Part of a small language model's weights: RMSNorm before each block, a variant of Muon for these matrices.
Each number is 128 + 32 x the weight over the matrix's rms, rounded and kept within 0 to 255. Layers, rows and columns count from 0.

# layer 14 MLP up, 768x256, rms 0.0903, rows 474-486, columns 0-127
[[165 130 160 105 123 163 150 116 130 141  46 143 165  83 162 136 109 157 128 119 137 115 197 170 126 133 153 174 111  75 126 155 119 153 149 129 152 184 149 163 121 154 149  82  93 164 106  85 188 143 122 158 169 154 173 121  98 115  64 132 105  93 138 164 109 100 173 131 106 132 113 106 127 151 119 143 128 178 233 115 143 100  58 151 150 115 128 154 128 125 171 125 117 158 107 157 147 127 113 122 126 153  62  84  90 172 112 158 123 139 129 133 177 164 113  96 146 129 131 138 178 133 101 105 156 132 120 120]
 [157 154 129  96 105 112 163 116 167  78  99  85 168 132 110  59 142 155 129 109 135 136 135 126 143 117 137 136 171  96 129 153 115 110  82 123 124 151  86  88 154 142 115  88 122 119 132 114 184 147 174 192 113 159 100 145  85  85 103 162 195 112 117 171  98 137 157  80 148 144 139  99 110  95 117 129 110 138 131 122 135 102 160 119 115 114 117  92 137 142 114 137  90 140 137 136 140 135 121 189 149 182 183 144  70 135 152 165 121 128 147  65 170 129 124 156  88 215 103 137 163  81 141  91 140 110 146 108]
 [121 144  65 130  98  86 125  53 116  88 140 134 123 183 153 137  93 116  95  90 102  88 109 155 139 155 156  78 129 162 152  83 184 107 106 131 166  88 108 144 144  77 105  83 206  93 140 166 160 138 104 158 164  96 115  59 108 154 174 154 134 120 135 153 129 123 166  68 137 174 107 134 105 120 101  77  87 118 110 103 120 130 105 144 134  86 123 157 100  97 106 111 141 201  99 196 104 131 122 151 109 126  79  80 120 133 104  89  90 114 144 151 214 153  99 130  86  99  97 102 173 147 112 150 196 193  92 140]
 [137 111  94  81 110 149 183 131 174 190 177 195  89 154  81 128 139 155 159 151 129 108 129 120 126  94 111 110 111 143 142 118 138 110 114 151 114 160 134 110 113 131 164 134  49 146 116 119 115 136 109  84 150 157 141 155 118 110 127 145 117 163 125 109 127 145  90 150 163 137  72 150 169 128  81 117  99 110 107 141 109 115  85 119  91 106 122 136 157 145 140 123 122 166 137  88 125 117 185  82 140 148 114 154 135 151 132 165  77 140 190 110  40 131  95 164 118 148 113 107 140 106 109 134 120 172 112 165]
 [159 151 131  98 118 123 127 147  74 108 147  69 122 133 170  96  83 148 121  75 162 129 133 156 144 130 118 131 137  81 129  69 143 111 175 128 115 186 179 123 144  95 127 121 160  88  92 121 113 102 141 115 123 119 125 152 163 128 199 117 141 134 128 187  81  64 131 107 134 129 144 101  85 126 144  76 114 131 169  91 152 118  88 170  67  91 103 101 150 132 125 156 121 122 123 147 155  88 130 151 172 110 104 177 124 139 133 158 124 151 143  94 112 104 102 144 100 196 135 123 100 140 124 102 123 149  70 116]
 [150 134 104  95 182 126 154 106 144  95 211 172 136 144  82 139 127 126 169 134 114 104  96 150 147 125 133 172 122  84 113 111 187 159 122 130 136 144 135 119 169  59 100  83 129 142  85 156 142  91 161  63 169 187 138 142 154 150 145 128 148 178 125 207 104  92 118  94  81 201 122 126 157 136 113 148  90 105 104 118  58  90 118 108 122 126 151 131 177 105 120 118  96 165 139 122  93 118 122 103 151 132 112 130 147 129 131 120 122  60 103 114  81 115 141  67 146 163 139 175 167  76 173 135  78 137 144 136]
 [158 127  86  88 156 135  93 134 172  80 150 158 151 163 113 138 130 105  90 127 180 139 149  85  84 142 133 128 114 140 148 129 109 134 149  32  93 146  99 137 198 154 131 158 120  97 141 173 154 102  81 103 141 135 108 166 119  89 184 100 141  69 128 107 118 139 104 144  90 131 155 203 166 184 127 140  94  57 106 135 200 165 139 163 126  26 114 107 177 111 123 175 125 135 121 148  63  85 139 131 156 102 100 151 143 119 194 136 106 132 138 138 146  70 107 128 144 139 159 104 149 123 151 187 147 108  92 161]
 [125 161 155 139  69 196 110 145  52 123 130 178 138  96 139 107  72  94 147  69 170 112 198  75 115 118  51 113 142 169 158 112 137 123 198  93 158 111 154  97 113  80 115  51 122 186 140 109  87 113 157 114 170 133 121 113 132 103  79 121 124 178 100 146  82 141 138  99 166 142 153 143 108  78 137 149 123  51 146 125 159 140 153 157 115 103 134  97  95 134 179  93 102 143 111 134 116 151 113 106 130 149 139 160 140 146 136 104 145 129  94 104 136 152 172 199 101 154 156 106 136 112  88 125  96 141 187 129]
 [ 90  45 103 153 141 123 146 141 135 125 112  92 123 147  98 201 122  62 136 143 113 179  53 132 127 107  89 127 160 113 122  86  95 108  98  83  94 118  74 168 163 231 109 130 169 149 195 123 102 115 138 208 135 139  96 133 139 138 119 150 105 102 165 141 141  97 114 113 136 152 149 207 103 140  95 198 153 134  92 153 150 130 120 140 182 118 125 141 137 166 182 121  93 139 132  95  89 116 127 116  79 219 183  85 155 123 113 150  35 107 112 155 116 126 139 137 144  94  53 197 144 123 136  86 115 170 173 142]
 [ 79 116  96 123 151  75 122 128 124 123 138 122  83 144 101 100 143  98  64 131 125 135 155 142 145 154 130 131 100 114 108 163  99  65  93 141 188 167 105 108 147 104  67 156  92 152 100 212  77 167 169 113 188 130 122 163  99 188 103 158 158 116 113 155 100 143 171 136 105 127 128 148 150 126 130  85 145 132 124 180 143 103 151 131 157 146  91  93 138 140 179 126 162 203 121 143 106 137 119 111 177 113 133 182  94 146 125 170 159 103 108 107 100  58 106 112 139 138 136 106 149 172  96  96 106 130 134 136]
 [168 107 104 145 110  86 135 154  85 101 122  91  89 144  78  89 150 150 104 141 182 135 197 155 110 153 140  88 132 138 196 140 166  94 126 158 134 200 120  50 154 108 112  71 124 123 116 132  94 163  71 120 140  89 156 152  88 116 139  90 159 190 119 131 138 108 112 107 107 119  83 130 145  94 120 108  62 145 138  73 146 145  97 101 139 134 149 105 145 116 136 127  70 124 120 131  97 170 131 120  87 175 143 190 115 165 133 116 197 152 162 108 111 160 119  82 147 122 160 111 130 134 136 108 140 141 128  86]
 [134 102 119 148 145 139 173 172 107 131 183 151 110 193 152 128 193 135 128 138 130 125 111 137 131  86 151 114 106 131 124 118 132 141 135  65 161 134 104 111 150 126 106 105 100 125  70  87 134 115  92 147 125 149 114  62 148 151 122  72 117 130 109 148  62 158 107  94 183 118  95 118 142 120 106 115 104 133 133 191 159 119 135 111 185 145  52 169 115 137 146 133 133  98 122 131 182 181  93 186 109  70 100 114 133 135 142  98 124  97  97  79 155 134 111 128 176  98  97 102 198 103 115 121  83 129 177 196]
 [152 178 137  63  79 150 138  88 132 153 133 124 102 160  96 107 111 182 100 147 170 199 120 156  98  97 160 107 139 150 167  77 157 164 143  90 122 115 111 102 159 119 101  78 156  82 155  98 182 101 117  75 174 125  98 151 188 125  83 159 111  99 139 119 156 154 107 110 150 137 139 106 141 124 139 121 124 165 199  99 157  95 125  70  84 186  89 110 102  99 169 132 106 163 130 128  93 107 140 165 167 173 139 112 140 120 122 125 157 136  68 181 139 130  67 140 145 118 177  76 138 176  94 183 149 143  84 147]]
# layer 14 MLP down (transposed), 768x256, rms 0.0952, rows 474-485, columns 0-127
[[137 109 126 121 106 122 171 102 101 165  60  88 191 143 126 156  85 130 120 150 165 148 117 122 179  95 133 122  76 164 124 133 213 109 112 107 163 128 120 109 101 125  97 147 190 143 137 158  87 109  98 138  64 108 150 132 145 115 121 126  99 101 115 132 113 124 113  75 105 131 139 124 103 118  77 127 157  92 117 162 132 168 147  85 117 132 142 200 156 156 121  75 124  70 126  52  80 112 106 156  92 125 121 145 131 139 103 165 121 130  59 154 131 100 121 113 137  83 111 157 100 130 141 121  76  55 102 164]
 [ 97 149 127 100 173  50 147 121  98 149 187 158 121 110 170 161 128  96  72 104 130 102 120  83 131  82  86 111  85 122 138 161 147 146 157  85 162 219 117 112 120 128 109 100 108 116 172 145 107  56 118 140 173 151 134 126 171 127 106 132 115 108 157  78 144  93 133 140 126 180 131 118 222 146 155 102  96  79 150 132  57 169  89 169  78  99  98 135 123 108 148 130 119  93 119 112 131 100 128 144 105 116 124 120 148 118 102 128 125 164 107 136 176  99 105 152 123 145 140  68  85 138 111  95 110 159 157 159]
 [ 91  90 131 177 120 118 150 106 169 135 149  93 107  86 117  99  87 139 177 123 156 167 176 130 132 101  70 167 167  73 156  78  61 134 101 147 161 124 110  84 207 167  90 145 111 128  98  98 114 164 183 164 141 112 154 139 145  91  86 134 145 130 112 111 151 109  74 140 166  66  75 161 121 146 100  47 146  91 129  84  83 103 124 147  97 189  90 144 128 191 127 125 138  81 182 131 170 107 130 151 121  72 115 180 139 165 163 172 147 152 103  90 132 122 124  79 136 136 167 163  32  98  51  86  72  94 112 113]
 [127 148 102  91 148 128 118 188 136 149  81 126 102 134 147 130 130 233 201 137 116 111 153 153  72 154 125 196 179  37 123 137 151 128 155  71 104 132  41 160 122  88  99 168 112 133 115 193 122 126 107 134 118 104 140 180 135 106 138 100 142 207 129  99 115 102 141  95 136 151 144 106 155 125 115 165 149 163 183 161 141 113 101 107 174 143 125 127 135 131  90 177 117 106 117 123 147 158 141 108 120 103 160 138 167  92 107 136 130 163 106 128 115 143  95 133 173  75 135 111 135 124 143 118 153 131 172 133]
 [ 91 143 141 134 175 140 114 141 135 144 131 126  66 139 134 151 138 102 154 114 113 146  76 127  90  81 168 128  91 104  90 225 112 120  82 133  40 119  89  74 102 145 123 115  99 175 144 130 170 177 103 127  95  96 154 148  97 120 154 142 139  94 132 146  84 109 104 135 144 107 167 151 142  96 187 229  68 103  60 122 119 149 114 142 155 103 146 111 145 120 130 137 134  66 134 111 124 138 163 113  81  90 184  93 130 134  88 150 153 135 148 140 134 118  98 100 128 127 138 158 119 139  91 123 129 153 127 224]
 [179 120 174 111 149 133 136 126 149 115 156  70 115 163 112 132 142 121  85 107 127 170 171  76 112 112  64 159 137 146 147 128 152 126 169 129 100 113 125 157 121 154 150 151  98 156 157 132  95 155  65 105 106 146 140  83 180 108 130 102 129 119 131 168 168 124  89 162 130 111 112 147 155  95 158  90 177 109 200   5 170 176 159 135  88 128  90 137 146 143 130 132  58  89 128  75 120  76 155 130  91  70 183 125 132 147 167 243  52 122 119 174 129  63 124 189 158 123 113 119  88 163 109 104 121 139 187 128]
 [ 92 134 123 140 131 149 132 126 144 128 122 121 137  88 106 141  60 136  73 140 116 166 142 164 139  90 111 134 199 162  71 140 116 119 111 147 235 115 130 154  40 152 147 140 119 141  84 109  99 128 107 188 143  98 122 141 122  98 122  88 128  99  97 111 135 203  87 131 142 107 104 163  82 162  96 130 145 155 141 123 157  78 112  77 112 138 109 151  39 157 119 109  94 164  77 152 167  91  87 105 101 151 124 102  69  89 166  93 164 110 154 132 134 113 101 177  93 154 124 179  93 124 172 131  93 114 119 153]
 [127 140 143 130 106  99 104  82 162 143 152  86  99 111  54 135 139 126 118 130 141 154 114 136 148 156 123  65 120 106 101 139 125 157 136  90 156  86 109 104 200 124  80 172 155 144 128 143 127 159  61 117  65 186 122 145 162 151 144 125 133 101  37 111 132 146 122 160 136 107 126 126 115 129 147 118 123 141 159  88 163  63 174  48 151 108  88 117 148  92 110 115  78 154 146 138 182 119 128 144  85 151 126 108 162 131 124 129 112 139  67 212 134 128 113 120 185  92 136 132 104  74 123 120 170 184 157  92]
 [ 98 102 114  81 152  76 153 128  97  92 134 143 171  42 137 102 124 187  30 142 156 113 132 116 134 163 137 134  98 124 146 147  80  92 178 182 111 109 134 117  91 131 165 159 101 109 179 136 180 135 119 137  79  95 106 146  66 192 120 117 103 117 100 127 176 120 126 188 119 114 132 109 211 129 141 124 124 128 141 172 127 116 155 118 156 161 120 130 123 113 145 166 134 106 119 167 176  48 151 131 143  94 165  68 160 141 110 131 152  92 120 143  96 114 137 121  72 161 139 149 104  85 128  97 176 139 144 199]
 [164 150 111 108  80 148  90 105  93 163 111 116  76 185 135 133 139 117 113 202 117 115 112 162 139  99 111 188 167 171 156 126 107 113 119 157 107  92 124 188 121 189  62 139 255 167 130  86 126  62  92 173 104  81 137  96 141 109 113 119  95 120 129 173 113  70 175 170 123 179 176 107  72 178 117 111 151 142 153 132 129 158 109 126 105 137 109 122  99 124 166 144  67 104 144 124 158 113  85 146 122 160 192  70 127 167 141  95 128 114 175 156 126 123 198 125 150 102 146 143 110 110 189 129 134 158 154 140]
 [100 102 106  96 146 111 111 181 159  79 140 116  92 148 179 134 132 150  94 111 129 102 128  92 173 144  71 120 128 135 117 145 131 118 144  94 122 128 111 180 120 152 102 124 151 112 153 134 148 126 161 141 151 136 170 158 150 127 153 197 141 131 124  99 139 105 155 143 104 125  78 116 140 101 157 134 198 127 113 154 142 112 133  60 105 120 122 167 122 109  99 143 159 184  87 145 170 131  86 131 164  94 106 136 149 127  39 165  45 133 100  98 132  80 110 143 152 107 117 199 132 101  96  85  93  93 116 156]
 [113 156 150  89 102  58 115  84 150 131  90 163 133  75 116  97 106 183 114 106 129 157 136 221 115 110 155 100  99 101 128 111 163 128 118 164  46 103 172  74  74 188 134 136 104 142 122 105 157 117 123 195 148 125 143 142 153 110 111 148  85 148 149  56 106 156 176 176 155 126 144 130 128 141 168 151 118 143 106  47 146 180 187 149 129 129 169  79 111 195 110 119 105 140 103 130 170 106 138  94 106 134 127  95 173 145 145 162  81 139 139 177  92 130 112 153 134 151 109 116 114 129 200 114 189  69  80  89]]